config.yaml
n_layer: 10
parallel_block: false
init_std_qkv: 0.0377
schedule: "wsd"
Each number is 500 + 40 x the weight over its row's rms, rounded and kept within 0 to 999. Layers, rows and columns count from 0. Numbers have three digits each. The size before them is the row's rms in percent of the matrix's.

# layer 6 MLP up, 256x96, rms 0.118, rows 171-219, columns 0-95
096:465503470462453445554564491425496502573544500508507452519590490449531480489564440538503565545539549442582485491479525525440447468490500517482493572468515549521527454497466512529484468466553522482461534557532505514499513543531485483412509513453513528491562511436450512461444461510592452481
103:555539484508493504495524506475500591521496481597495436477484494498445460526515520474509522509446537493540510441491497476545438528544533481468424472460489581567455515566578492502573551572491494583470521525546477487458402454510512451457553418508477508533502444493476494517490518555502541506
090:498547504517503535507504466537461498458526478489455495460449576486512515520637524486479456489503468489564535458511514445489525566458546456489489527508495450468477454468448527479532541478458508502543484425450504526501460494444367450503591488515513521489453512546427486457473569476502431486
094:490559518518529429467507457494572437469511497548474452503504469522509464555529530538450533527474475550467426455490554508499475526493493509564435491467527551534475462591528551525517507516433416495511521454470370525477475472502499447483513541457472567524421522482485419483447523476497473508
093:522438500469443555486527580561506517510459479509487488515564452537545575489515507522505514485539496504593474548489513528627599474533489471539499459535511424454476443513463520457476552489501495479486519517491524502476556527491514433476498447509478476560483553536464470501522508534456624485
091:468489447417414488540426433438481472533469421533545481509501492445503573523501442490514486532547545479480505536533537519518468529518441487504443474512482514580493538565554529607461505528583467468436510530536561490528466542491546504499497511519501483539464483434474510498489522540492579534
108:493426453464492568499549510541449493500429534458533392507537490491533446492457472548503516472533528475490456423482390464496427513494479565467455476475506502466468476514552466543474566565517617538522468506542520535546456467501563436477506501495506529574499496526492494527498488510524473474
109:483488467469525448451475445512422519425419506473515479571459512446599538444429450547547455537517510421469564501445445567486494471536497444506479486507479482512401454378552515474461536496501493474513514503504469502545501502492479488494461498501465495478481507481526499450464488520463512439
104:434521505526515497505521481549443602419534578519554486483461478503477541564512461480479491492503512563541509517486447530537481515448414479513533541514587574541495494495478504529513539553484530421511510523507558493480498495601506540543501490446411502501477504506426505501535566523576468527
114:390520556509478490559470460497516590451485529520480503543505498533571466446467556536505528535512525516492548450478474463529589502479553524503431454501478447423473527496503467550479491520457474445478440453509512477538573462524441494402493572496490519543422499537532495490481519536529531463
105:463531542492484519469508539480505467499485455604483519573451522488466473490548475564507538522473522479449476513563516491490553500512509483518476556528506602464605536467555497540491517463562516496436430549507510577511518439429568502519525519501501536470511491525468442575523453571570508491
099:509500438499500505535445426537491501475500526466507544519501487546501496464500430543548493558518486498437442430585509497480481413494457482445555420509462536516533504519496488468530422492502470530536413528520443476442380498516521460509437540469493462557483431499572489492501546472517513527
114:536520524527444541523474427533445525499472496448493517442396509565530501512485474492513510458414507504507506488443565442538482472512432547551511479539527458452502492490529429487512601523489498604531549543541475494513532481522523524506493571507547472480470478457538489430424448445514507456
084:479471473479514513445529528479534453519503497446479517588433570533484577527515581492451570517534491488425502440500518475533503498442471487508547458541495494539440566501562522521549402544546485532505405505521475508556462498431490545507475457457457544499522457499526542571479474466460495523
098:433523505532478526518552438458515533566474517493496458600442504499490537479466496504532512487594518426491506419530538527549493475487490469565453551546491462417462433525547496542494540449499457533495447573497471558481534506517423529509518501467435521479426510472563508471461472440485512478
086:470513483501544456483473541435524463535483465478450545488483530532570509489492502511440517546498549463471494509499528385484508496547482486516535505504506453496539517527547532455464490481456525507469409539501470491493459576572477467522586562447547544449553489459592436508593565472467510532
091:556515466555496526547489497534488542441512462467501538453569469449463580508501548480438606533488486525490556535501512496496536493511565507407501508496561486580549457561519533437569561539510587545476594554499516522504461518507477502486473546505515437530455464497501516505466533521474485533
099:487513592467500460470554473433522497450575481575444485508501502552516551429494550468471544549542481499541553549523561525525445478482570552581441519500453491500437470502488428498540424487454458470469445515491488529491463537484491477503436479472472523532490463499496539462554467490582475458
106:482494465422511564492478567558496497531479516476528472501499468513461521516465482481467467530555543478515509482537529534493489610552499493480531522527440459486589497529545468491523433534494550406500472584484500498480523564491447508481580433455453470465464477505497440563456567506499575560
105:494538526480483529451481512474486463515567437517541463536474476403419485453511492540528507606490534507596488532541525547512485490445483466533489482449503500459532473547506531531527408454477531507553553447426478497480431515508515522496438496541539538539453521483510569522510572480584488519
096:515542550480477454539505468501495493552446498500527523467496389543562491525532518485444525588474573567492536492524478522500541401500497486516485510510456498498572483525542559441513466583430599542467466507522542558439527491462484476444510508512496549557462508476493454560482522473540525471
097:465488486462500506440494563507460499536522443492479544468555567518497571539470456482473493500498525508576535421456508487450525485512475527598507483552455510484431468561493575480556468521532533452473430543459527427528482478466518471495592482492468523461537574530491497481438546513446515572
105:481517454447501549546458542464481477538517515444491500582506543498465464536409435495441517496388560487531481442547514489524521521513550537555535544504514385440504507526552433415506491503440525533502543551471510491486454535486506515503532471588534502472486491491445452481511506517508481444
115:480500499591525504527500539526540570469542550438517511505535443526477568497460501531483510601485463596560546481503500493528518451547529465464438468431487507504486472528539494543534495529464561500529527509544489556472476462500470451485595447527516470483444382469463513502480528558551507512
097:476495487500498489488572464412510517462511523529514504510419486489518509499536482555602548488499444520500558400524469525480456514476514431511520477519458523439436533471500521484553562518552431519526444549599508498465480498466471463427504564491521526465503581526500469453517462559448543521
100:503476533536465525497559503470514451578540439658457522519535458516421482451525529472594490496470498571469501491494430547561512522507472495519519520467523501516479473444438478498505425489496481500471495509418534526509497513519537430475540467466544570511504515462458524467474534478484531424
102:527500506578481586494469535478486531495513482603524540463481560451528519468454645490551469547497500512536469561478517504502522467466517470471450535484492479488430496440492462532437462506536489448453473511521532500533508545566533521478493457530528576478532459517545495490500447470592445457
106:427516563486494546509509597510512530470553467499528480572499451526507469605463454485512469532419453576488567570482497502463524508526490535557438493486502465529476443500531579473561449552505464488515493475480502508502541585452523502499568514462447503472471529524493407522526474461537509509
113:482499506477536555506491475512507548462425513476481529528489455517488559510516503561495551514525496557559479477528484587543517525529504525511476471430481503487479460520509477594459452623464442529481524464400515488485498507462409625487513448462461517478463481458532483526482475463433511491
103:533530530489558511539518529471483502522566567475513497504497423440520540522573529559481504491518426495504406512495533409474491481425470504446521459521491441436516490437461421492476487535420530503512428531434556496506474498479446480549501505463539471532499544472474414436496523536519460489
080:532506501524482474469462467535543567520437507488547575465537504468500569519479496480464488479451510557499516503517539547518492553538498536490451524518504474606495474436532551470532493490530472450466596444510513542558555510559486509484519577461439574553469538459507445490478524411589489510
098:475452476443463478542459486555543460525479520453452479494547436456561498466474500474540514504524495450518487463436544539534453446464469393562437480526451506452492455512484522520453475492554491467515544493497538389541496529483472570506426501472487427440483523555470479470478535439474544458
113:487511545471458423528485540525543503450518486436496429521467488500502506507476559470493527475535523498501521515570494576456496440549504438462510546518554449504515540518536542522466414539567486475528518553499607480515492536445513553436501576531450473562523463504599442526512492525482541456
101:607469506529496526481467537509544430590573579478532488478484530454510495471502505576497520520462462534468403518508477568488507472450460468424453569431494510529562472559517467506501480508439479562512447481464551511505459493531480509495420477500522474518478552535533486458550567478481495500
091:507502488538507423510467536459461476402526457475477569429539567479479469401485526480588501479493483529467529532484520490531491500560473459548477474537428486502573464439530521545488540495558505431494550500508559494522481541506461410477517498525488530522552490502465524514586530430532479554
104:566461500583549559535519499521546473541487543522440485444512470490446477425511539573507541454530517521535535537525547536477488482414514489533478475499490496476497467473498483441469548474479508487395490488444546502566482429468463527436511433527491551545532486560526468495502566460506403472
104:463519512528545567547484494527515544510499502503488529470464516504440588501537514519484536526361547503449510517504491484452478439473509551517521446460478508486538569488489433499468461548445590440499522494533461506441524534498587442501482499483459541475500534564519499556494489418537430556
087:473523529527508454514478524405443421435485468510440562475564480532426425527482512503487498491579479574500463496478537499484463548476537449413436446563518503534542439539512532538558535471457538555519473512531537481504511452528502541533499479457487445476512409517506501531511464547469466501
105:518514512468470566519459443518571534590561480503425457566531482432472546533445564535574486544534558499468509527479497513428537493504489561593481507449518500474509510465500479502493487429539454504465485572473542516521531534514432493468517523463466513541511431454548491506473496500462440577
098:503522459484459525513531524440492504519553385447542437541499530529491412512554531530488457493507504458496463473455443495463582542514524472431468438529447505488508515446476513504517507528559406489481466415502525483562495502486438529478478500432457495481502529479527541491470411426563493490
110:396536516488538584413492515419548449484508497490498515560493457565504523447507480495522525500476575503520460469514502577512580452501502508481488501454384495477504528546570481504509490607473495542479429521471463553537505499513455492503444517516498542520502489482543477421452504460523499471
091:515476478531463512454482447562489577575510568467486500486543564505538555541482509510463413471522528487497522437436567479559524505558528452539452458445461473444536521464496480523559522521486573548515576427503533494561505519553483511590454526480508452536513470521536559507531470483510474523
093:535507514421503466457479537486471534539555552459420486538464419583454505505517570509492469470540460504486491450515495552497482472455442475512505557545466512545531495487475437500446512467495493509471450498469492445521435518584498416381514521538549536450484542511454498481532531430500522453
107:455526453569509564485527538506438489472447473444520543453449538504539489488523497493583485515513467566506524574462480538428496510493481472604510482551451487420559496516525429512535475536489511448523496508503416517408471462482510479475461584489477496549482514495559483422559525476523502489
087:494474470499566509410492517522491488417415571435553522473530522437527510412464475488448490494458522487535511499533478468505465524514476474588505556519481451502486436492526439509472479486506440466498423551459423597495462557511460468456471447495525517488503526548466505513523521523556433518
104:447572493499523463502503516478493471423453519533533474468445545435443448426541536459496497458470511465477463474547516488558514472398543475493484512485533520452468631498440504561501414492444522402558512564471504481517470486491463548481517542488475520488525494454521566481513485476501490492
105:541515528629591509460437465534592481511515470488497479473504487477472453555537508496484414477465470524470455507462500461520427496530538521537445505547436522510501497495512528550440487501468512535524487528516519547503418502585470531485448540469495477578545515462512553478532496558440544448
108:529461421506453582501490483526531467454492528548485545556436519561521484500495517547504498535517530507543486536569521542536577460524502468466555474446503507505483532489554430477438435529507534522502448602465535543496481522564455535532572478451521448588528539527493446483547452500456492526
107:481441516547544428485465463547522464587510503534515523493541511382513508544462547533473407449481515475565564494490511462517437500456486493446548528437550502514476450502510583502486456534507489536462524494464552488558534455541504523469500485499478480503520452414575500511484437530572481507
# layer 6 MLP down (transposed), 256x96, rms 0.0659, rows 171-218, columns 0-95
103:507494542490484532498507510477478435496427550638525516471464507520468526504494449565474537493512484494517499536461535531511417493502511500474421448489516527521471445549490545449484608449514535504439566482510473495466550565496578425500465489483466475509569515489434511565494493458464536449
090:531427496528465464479500466518518490495524461624507511514560482486478464533573534467443434510496562610458488525539534474495490441511470443480478502483506471492479471554480448507528491539457546510443561572495480498411533505482482507506500437455488502475477491506429551447478526494576536415
089:541429547590533492479460471480519548553472466494471443469466425515494505465506561536517536542461583459537502461562508532471417507486473506448515429477454497488467557548480517528530498514464492547524517594475473471449518581474560539563552488492457433471472469501486525500558532565489511512
097:474519486441528508459447554507455507427519555554536629493469476510628526500509446503483498490508531453530562479532518497520523570454520478511539549550516467542454465460573503501544502480536526586519500499528463584467517532483520473544491507556510440521430502514538532519523527499473558523
094:516583514587468536452433424435455489535492505469488527437455513524540482464475503583453548471493530497439509505500491489506553566510533478512467542539530545474451489464486473457504485444525471473431460489543515459534486484562534389528575553551517539505458480527513526528514513504410463505
089:514517577523507473499512534495421531504502549580487547539519523445538464473476479552474484446526551523465516562424516580449549538477519532515489542534561521514466530459579496542484535449513470431547413408568470493470524466504449433518521503457477504477506475527516453476467522505439535545
114:497509501466530522526551596473516444541498527510513476516508511441530527531498514479431475465497496534532494524419580528555537487489509447494496491505483456480483512490437475522446486518449463500510518425479464409541500496524537626508490534440546390562517550500539454507501575436508515452
113:534526438448493478503480466496521497509515455597457530506482464529543547506525479530483535494566563554409524476421523514474498478497492473500512491567564531471535555402472486527491434444475565509473482485494529511447500380463518552582503472526474470545475539520459507500435514490562472524
105:492436456468521506464552449516513580468584500491494454460467509457540539536480483469492430435507535530469506449533504486476455459433433496484487552426482492497458450561405487497483571453511519457457479471512486503502515437442412458506475521459454516485504538511433473463463445435546524472
120:494464543478520461523539551528482490505481496563483508443574535483467518530542554567485501476548456454463454494489549477508562457493490539467469478515512525487528575442441504483467553478540428502478457467484456452533548466520484497441408528503506500528511400482487461506440578572392487479
113:512409564438439483467522467543503485468476443534450489474390498503471440468491464500518532524561496459517504546385501525437526497512451485508494496472504484548457441466513575571514540515596506450476508457500494484472524481532518484540461508494476409505429531514506495463537551546479459523
104:505488495567535475531473511544442447570479570530550536517544486452433498468508446561522570497508479460537482499513445524451487560488539499527556487497490493437444499482554493481550397443486472499524564522551433499570493465418437450519564486473481490534541499478545514445528529538464477537
117:540568509479528519439577543469474483423448509422495431484481487465493551557448464472477489442455492493503445531498515447457469561510426469569532513468453508553558474527467568507469489566513456468473545480534456513567523422532543466521474473484473499404558512501504511461481476465512516533
083:554478451522496541469513462451442500448442478487493504512467475560453421512494437592443561481510477452549483491466534583541516497504535527553584483500482466527496500458490467517467545439501476544574523485512439506518555490504566472550520509430526505473551480557573544550440483554487522539
098:493539551465546564479495461494482546477541456443540477468379525426541471497506556444516496480505467466515514538514490454474528522537534515515459529515522512518499564484519482513477540448507457470524474527459410547452548496563514497500474602539577469589519487532535552541586463509471536479
083:533413478518513556499525441520580457539518475488446464487553459469485529502565537411529476506504494540532478509476479496488423495478472500522489464470563540530536484536461421503546486583524504531496543548473541509476479479415569567462432482500436522468442484507380494475513479517485524517
091:548460518506456425566527535484547585492485487386482453564570474545505512511477527436456453540462375547466496485565548459440523486506513535482455499479504519483488480517479515491424519530445501477497532519452549524475522532443527529552529494523503459460533554491478483568489558536480510479
102:490519578435466542556511508460535458468532466598490483558493480479424555467499535444494514544517477564546444578538486462551521474479528482527548484422519465455513506498465464476483513471519546506452426577473525563522504478470472537536538464585504592545505483504501502502494452438531536499
105:560507512502447518457455496569468476481520516523488460495504513594540430518484549530484517467480559510481501582576520507472536548528496518502511561440590519572506480550523399602510467568531556515510503536519463457543567448502445502466502471436506483493534458545507492490491521521544546501
103:453544580363515508491495507465474458501511458451486491488531469510506535506500481485496472478485548474464479516481452467481579416452433422506451510450488492507498516441561509505554495494550491395569539480541477513462496513513436449556510460560592540500449455466499525516495460516483515477
103:545613536491468512593470479439493466489508496494529586493489447532535504452471486470526513505494453496457520566450520495588517489481577462572479452524551495495518485479471510499478533488489549463446576466520545541509460466500448507495537574516459544545498529408480471507482415468564494517
100:532551499490556524527443529458505520533531527545571520520521504515614492446483509499448531547490535504494508491511495572531529479547447469468544522571507530488480480528407546450506440532514517483449554538480546518512380508529478513465552548589440466481487447453524469489524531486420490522
095:484491447450440475458537502548469531472421498493467522516515424479495438540471528451477541491542531565485490532467496522535435477424515490464520530505525421553572489546531476519604557516521553496503494494542463575499495500447495490495503450524490397422448474561519465536470459491553480524
144:499521517527489559512550577454504560461571577355515517507500481529516531498491509514474549518532467561550504540483556472525505476527506543459426551495496545427492528540550551460558503522527498482481493486566434520444475483510519454508531556549499424539499445468465510495509539537422506502
099:470497511521497512538528439485548521471530484490515523596525541468557571487500453480458516500444499585434519526498520485529472463482568520492491386568474546467460470558550523467555497508530527460436569553563505514555465530445518532503557521558504500422503515485512539555461432456488494506
101:516479443474413515477490505472476448495452468635463479452518445463479502542500476513483485537504504446502408463471486472473478436492472481498510484568460457572484500530527463559497454457517472509443472500483541499464521450522478550442408464445470562506468533563411534482460506502473515455
104:550445493459593547484460533586545438426513504482478494487557541462590531570507505445496553526490524515474491545477464530494493501490499502473530540502506478479520483473504411512492427473504523518438492534473516543519490614513446522438529447503492527509526522419481424463587488490537506517
110:527443494514452519456570537439517458452482482436485521499458513487461508540535411532489426522528472543541524455581515483501530476525517512493564516551498496467466462474511437577450451491479538558526513496544457466447521539480481506567502484383465521424476550480546499493481491517539500596
110:503503541574534543447431471540437459472474485359496451514490432471441469466507513515481547478529503464542442528488488510477515473525522498517524465471419489428440562436479476511555479501485500483525542532495461485463527494487509559603512468479494445563467467521506507499543476439552551458
104:478532513484531478553521530503404462487535548526500449501545566501464524519511479547535559459471528446513473562497526504430486448521475526456499492494507458470435568362530472485501458500476538460592421469464499495430510505492552538473491450461545453503505460552470480479449564474523532479
076:479478495536470415570529457586524501495570475550468465505491467466509490512547447514502447504457470496467515486513497441498532418504520497477550450535529485497547462480537506478464470475491512596453539538514494460537446490461487447423575425546486470487511526468516478419562597494568473495
104:448441520457458498504504363449553468532461452553533492435516502483488496457484435423508520539518484539430531547447481512566449503467490429527555485479516516525472479453441493460498567482573531538485441472447522484554500488459461502440442518536514567474445507513478528533485475488524515464
116:437443523576482598557497534463480525470540496449466509534516489599536499471456452518510439540486522564514511481533448457422438505514502504505483469413435443504477538545408475530534555523532539502517488562523520467517521541517488514438537491447525442490440451520541507469512490468515533541
103:463484573478506489469489562503570522429475478546468536510486504531424492498476569514519582507545476483581523471536491518588447502473509506590561533535477503517545523459428538536529514461511446592501486488404522531550458464534495461504535466486534442565455487474559475479482539491500494492
100:547439428459468544497532436498479432432469479561434482513545481501506536455557499522519485514443522570520525463514452487510493556571497495521529451520487520493440477489510533486506587472524533491523538565546562495481445522481487577548513507511488582485493453517427525560452542505562411522
108:462583504531526471496482482549589537529472542539521585453534573535525494539462511486537538444582529478486518590511540459489465504484507476530475514542553494556529492526435497473520462480495537499453424522511575475553510404552507481438557497580535470511492514557456530504547508481507468499
099:493533481481585487528481536510562516543515509459464509462535471522502470567551459559479518464599557484443477502538561487472522419456449490452538566491483534534485531516519530514459567457536520498524504405444487484479463474500473461471549500472548582529505429499455485508488567563420492534
098:533496474507549501469462576517506488507462511647456485542515421478441541487568504462516418499488461493506449489474504491492580417522547514534535465544469501481466521506463497550458417478487477515508506545439461509466438473569495526494471442470510545540540477528539470481490489423458444518
104:456514423520536442423491528494544415474484518572514542515485536501545499548513482418486536456464614450524550482482483596489581532483498474495493488470530544510441486525439529429498535481511454503467483494498547486561438468472534540466518487510549425506494502524515446480518510565527531451
104:502484540521468507486500542493534514524477494552514466454516519498485535502507550448498387494490438484439492428483533463414544446476481514477489482488447444500486500482513488537551387534467441537537549472449519454469521456557392531539417452536506535565494544450544471455490473477533489520
104:523539504502441513456467487507530492539487474395502541519490443535517520461502496493534447528478467495447547474571536516514443527401505480513410504571510454545443475515515559548495578516444576560506549522493498515395507567509497472551536498463498475486478559534500522549466517467545492559
089:518484476459542441551420472450541527554527492573477541492463425490448527454473455522473492545478479479530485489469489483474520456450395530489556512592499522495465530451464565433454439488492463533504542514529467507444512455508566456464489560514441533559482542512469509458519546453477569504
098:521412516499489560446536533496515513392489458464512456482500484544488405457438523513493502492519557575513412475431467514556499472445461489528546459509555490484528545502515458486541543551500496555487496490481506524526594573549490514534527541434509468471445519500501477530484429443444507518
104:556564482574488511535448507426497490514476469410450541487491525617539496529478528514449466489510484529539468485460516538431559508492445476510491527494519565456528539450530433487559485531498456543542553495519546487455499502519536539507524504514460515572572491415486478466553540499419542542
093:517503468508435436532538466517556545536507511491517477540504565526471449501525452429532542524503488497467568474392458459482444416513469487525481437480515454463447434515530458497610508573438515519516536445509505526470528474516498486489494512468431560481466527543459561508465512471548552544
109:541427402494539469473481481523429429505520552457556504535516470518568429524555481492505465449582500477475507505504460500451479533467458538491514490543513476458456477564508485496431521530490512532484491449558549477535442547551565528501489554559502503532512470482466475412472533510609531518
102:425513487448527491510524548587536537560552493535493487460472522463512501479463526499499426535523529497452501571465455490482493459474492500499542429493588487531504534523475537435515493497480500561511493538460522488575418581511466523473507380543554484526512476471482476481519461606470460446
109:574526444560509440547515567525483515468510435506484496513480495540527437467563492530552518512479520429513539458519442528464513510501466508513481483550519475432538506473535518506554444507460519520591462554437457537437516574523531423606534471504478507516474520463480433483527541567481474448
# layer 6 MLP gate, 256x96, rms 0.118, rows 172-219, columns 0-95
089:447535533440519554489480462509453463496453490389569541517501493499492511452507478520521527456491378437432491458466541510454484574487451505555583508469508468543443585518508526501540478462446533523575469441500470468488475457527512536501547547508500487499467518540583461505476499509450500500
103:528504464448450545442513512531534539467462534513538521550461576550488470507448477513494476474458469465433515532481514515432425469572509472500500507494534487495535529525512454493535500577547507481476603524521540503525519434551521490487417591442489452518497451455488475490494499438469619473
088:474463459517456443524509524491465453451570510496492458552537436467522476481562497484483452562562558502571460482466507404504483496463535472512508534496487512443503409520505515517448494549478517506513482442513475469497538551429443409470489483371451502457557525549462519493486471476459523477
086:525484536478504500579520444527437476523555562507577512547503586495467564509486516493424556535447476507528441515486537554518504507555489473539453544471513492547379520497489487464517519450502418503465514522482517518496480502503532556557514483502488433523416579509456530521531452444542442509
089:479476499446580460523432520461531527489484575480471438552490540559526534493495455570438466453527487522489514466503512520490500450609500466529495509562565451486513508475498534520512559480510460533468489454505441532495532484464439534526507439473505486509450547537598479454601535563444494513
119:508481607483487441524466442524476498519519449528506515467471534471388495471468443501497526487517464460536533591522569507469553495522581479492518493601500455604507449489491575465500487465545442534531456547472569478514487472477452489515480434510502474461551513542502513451516469526464495522
100:485560509435467452557546496538515496500510488514530470458479508498530548458518464499513559485433505483589522443457432466423549423511491542532522482514481464455494444490588438509483526488437492416539515577429518421529527502477493493491498536513452548481482567501540533471496487539578542530
102:510505496431471467549466513422521445556475508529483499521517466524539500500471528545511609583508433445502503472465503531545465500511507529580479476560456418515478511481554473513474444498590482566510502552518492447568522532477503503419509497556563536549541446531511535491464497561481443493
119:492450524535465506486454532522445471446481493503441450440519498389495460572534427543495484525502536499435523502445544476529443413417456468488515514495525472511505579469549523507493521494463476508511548477481550450531501448501603508451467534486524533524490561431491460476428536457465488520
101:530415488476486558413431459483504481517505508516446519487456521551518518421607480473543501526492456487484471560376522490501498517542462399512495491503566542487490485478451515544526593482559550511463453500483443483473495513545499513530502531435477495524467487495507521529533525518446576519
104:483492422482458520510468459519514539538483536494494472472405465509473542455408471547460527466505522452466503432477518510481465427405492524506515518560524448528513532584444491461431449526452546543530535471471473492471437505489464467503473486521547499416510484548541519540589554491509530448
121:518489494459560488492523526540577438500513479539550425492505509509507578494482513506484472479421444519500453540466511466553503519556478465569555445502507517424468435566587541465414480451458456554455539481499508476493524427518485468448468555428467533501521517430508461506508479436510508524
083:500509483487512516483505573533516481510484513496558476455543499483551449552481488484513550504581478491474515521489451574488505545495544594519522483597489544501616461452436504473509528464407478503580508497511461517521517456466568575574521503499475548503495552595516500512496436504458502487
101:488509598540463402477503470526523522531506520470509521528488509486483555488474478498534541484559511441425490452500582585484461484463557485539511480555441481399468458543520517465515515465452443566532474497508508526497467469497482427546542467524448524535479468484540562432418546471478521517
086:532502512457546480588563474461406511434443519507570542508550556545496467513447556511481517561545502481446558512472482459461502496462468492518510472459529524513483449478534549466532504525473549460529431452538528472506532504531488508551413502517487451478473539559556575466541483412457486451
076:466494548523459490480472503545529513506509461506538440436520483483587490503528511549497438474491540436454542482397554541418481548549462475454559490483484488563471529523427542493536521523452514557443528520511506463525464468524539540514490449456591556579502545500476476484458520419474508463
096:462517593494518491450515489569471540524487507489482432568513495488541499459473500429444457486538554442571563514533538544490448502528536533585532466570504504525446561490507487515463561486584458488481426537535514498522495545469481533429463520534516539505554515459553529468580487455531481521
111:493532527529495482537524448486468477588493494512553455523531543410507585526457490526543453503469453477493480417523511456476530432437496509534483422498438472456502505433473518520443513447501515537440533472584522454557427494567512414534458478508524528483449483443529567505491496484473485515
099:456543486504491454485470464488556529623499471498428523482474493473489456497500459579478527497514472507447479496508392505544500513516488521559508415510487544525561541546530562475532473493459457445511532455499493583445484430464565510521427457501537495522561567512500515440513524573500518482
105:481510515449497517418464544544472452586497534563510524394565477525459501508483484575455476507462581529539516523521504535448490496436593552523528586544517522473482464520518525528540521470541456585474455542510455472523516512478499475498558470557538482489492515476470458510542578513552468497
098:509415503491505475508510485514442518541551556522472520522563498510493488466523474501495507452516426517480485465396484493566501438542453523482494569605504533496543396525533548493505448555427493462515459520475479458515469476507532491489569513472498494450549589490541534437536478476523527417
097:498507527545535492497596450513494479605575504523483440391456564486553527476570536534508496499575506509496510552508479502542502482449426521460481468531475554629480534480447541524474559501536485561497520447506514509517504468560465476487443498493498525482531492527525551507498516524528518570
057:456483473496417464503495502457503508493483427493501506486544531527562470500603556531492425461457428422495444532476518518520518538447482464600521528471415469464553513480513442476489445475490554516492502504475478511505463535485451524430471436480524464459449535521429440453506539500570484480
099:555429484469575478493487508654460434493510509530511497474434486485476535469523469619533535491564500478552492456493534520554456505473541452574508476520491493492477451495523451506430447476501514474513504481503502526491523490575462454529490484478535507540505513566562419535451466475464530477
090:463531508428575512456411443479476498514455484437478456528483549474528525551464432519489451475558495409479427522499516500519492564497536529569558497522474413503461582513486487557442545449525489490561488509521526460512504510470459580508449527488505513492558583534531522531532512478532463495
094:458556568507489460522530489446501531472450519519504517548517590424539402485447473463465472457478478532406468560511543486473452473486510511480509438513511477436479499406499507490526448498498549503490503545466454494582418513509491494450524464535495483515526476390496524509480535435464449526
111:514459385436509473507492439584448554591487486487504485436546485522500441419512524519549545511582542481475486518550492570508509451504522555470520450524487499462543525491476457551431529513512488505454536537533556475549466513503509524520435476527499495505516477544500551408520436488517559501
122:560470463431516510451523540493514468481564508465544453460500556480530462498480437374524438488445569495428531544540448426544548474461447523504547470549515503559485487488545518492506512472533540545481546514546539478542511465557551402462483503460480545528491514501481564492497536459502461491
108:485451541431476433487510510359532503471541469488462493459450469493524495508548494490546487473481580475459544449472493496555501506440518505529542509576459535459481484501462501464470564436469455544533516448453492572478440461466444509512441504568496557471545492458496512503419506465510451458
078:465503460512552527423479477406462510489494512535488538462516511423474580574480514462502529491496473516520521515568488611470514554522501514507510515499562512525467506534514435560530539475497448483485478532484424577489509529486500523530472501474554472583420536453596459505471442500543522551
089:514443473459460489535580412552474424466528491483521515533439451441501516481489451501569452463466482494473556474504479431554547464545522506509540474489463506477473476484467516457491460467467461490517488527467500540497463560522452485476474577526499601483595480522477456563518594536489564511
119:519539481477519495498511508497524476556480572554475547472502528490510507493545465412540523573516503468467468432472513433542572480395520520526489464488493518454477403523460485505526567487435491541495497461476433529484535466556509431530491465530515533412520538439459567471532460440516457451
105:507510488437491567493463452507484495512493503509507540529521496494507437491530540533503496482576590486453486471564491516513516444479481474548531552526507431464479585510456540508447409559548510550562495470509541460509473533565534562452496509497410548457416465564458436530506498482429496528
099:468430505470491578448481473488446482449487543588504423564519516519467431522497512508465506496514598548516453514480469496455531511478452500526515468546521482486528383518588460453464465551471505543610538529516547476493462495499477511534501515509498485451573481501539462505539536489481566526
109:450512504508500433536447429531492484522549504504554464475462475489493507491492488500479442477482528404524484565549511542436484391472376462503510444462521455461497560541466510490511471475478480474419504455500550491548508508519584604474483469520526524451531525482505539476505508499436461538
108:508502503454376593464505498486479501532529482414434519399550513464486539488537482553442510468545460522482540520462541552430469462501497484528510365512443499513553438522526468493523456493551538553508517506492520471459479551465524480517474468449480488479509524501510483452535517522560509450
090:433488505539448474494520468532480490444484515474474510536538515493523498527457482551479521534592475533540480529508554423527454563485505534539555539469615463477458510522476554493543445528500502522479454427556483549552542498473464462481501492427447485481497527521494551575525465446508544384
097:485509542461525518491529549519519442524536517491478509504582525447503550543445636464527471566526502524506521442480452518501586510519548506520508555507488516465475511512392475484484510467512492605541540496532499486495546519486465583469534401447513523498499523462527551420510511529491456503
106:482479520460531428471495444507488519530459543541536575431495519456456533485561448566489519492467456451497501529509467479499476461432447532559492514469469538514536521500502470517471551453480581459492511525578482359483510479487502567442445492489478565542519519483536477476527549552413511484
121:516476442506524532541455473490481577541490491475553487461559454464500517506533534492525462474611528516495516519480435448477545517520536511544612530462492464512457521420469480564491478422544481517500456486544547474499491532463471565518564447495558450459551465509464512483554458518565555556
093:434504552492412519470495534465492523474511456465542519493478500533570493503454568443422527467445507478478481482517550531549493538531493462498540492440498507496476471460594435575535512480459523500474535514467477517529505507515468504478471428427534460523494392521510505519542432435429409478
105:513518538564468427489495603438495491505502459505548478474474532523509480512491496508443521481458468518539524532548441461502502513477446460511502409483499489536565547442524465520538589452438504446563550530425505471474561541541518569525490501489481540538486504485468587557507493401489460488
096:495534502465491391516478510424473495435518483461501501436518521490495521479504459536581467450467466477487483402475482485505515535458464487505580556564437579473529526500501502556440398456484503455529530532509603471543504535453520483507466496542475494520494421486536464486514462515503441535
093:527502459479549453584478456528551469569502525518483518514518500400592517412516445505466544451513576534499436457504523557551499476480469556437421492484489512478511478469518474504599510506497482467512484513525450463457529480501471554547444579521468468494505547530529442476550452485511511467
119:547515448528505496499544523509445517460399562484486555452581499439500500531567563463512472453512453471491450484554498503428511521407495489529514484511501412411509459493484541557468503572449476523533522509567540453493550533553445520506441508493439517511503490443520507491488495498542439464
100:517528468462480459571524528465505543470473479485541519467478464491548530448423501439493524408523461481469488464505427524436478505484518477580533505560549476534506544421487573541440516476581543480455491554485516463534492495471479540466537506552426540503488446486460491569521487558537540578
118:435576532420431550487469504466567530493515489580530436465476517525476454426433536481525485507519528506531470522521524484560438587554459513478517447468440508468518526520463488492485402519524484520471463458493529458486574496455554483498503465474535568525498498494503464445512470460511449586
122:474425501540469513478518546594499471543477517554493465500517516427468473522552488477544479493417484494517522503547464496561542548447497513536537505508522555488476463439443574496478388514503462538460548497534583534523544483525522572495487537507490529492533497476590534463505463460414488564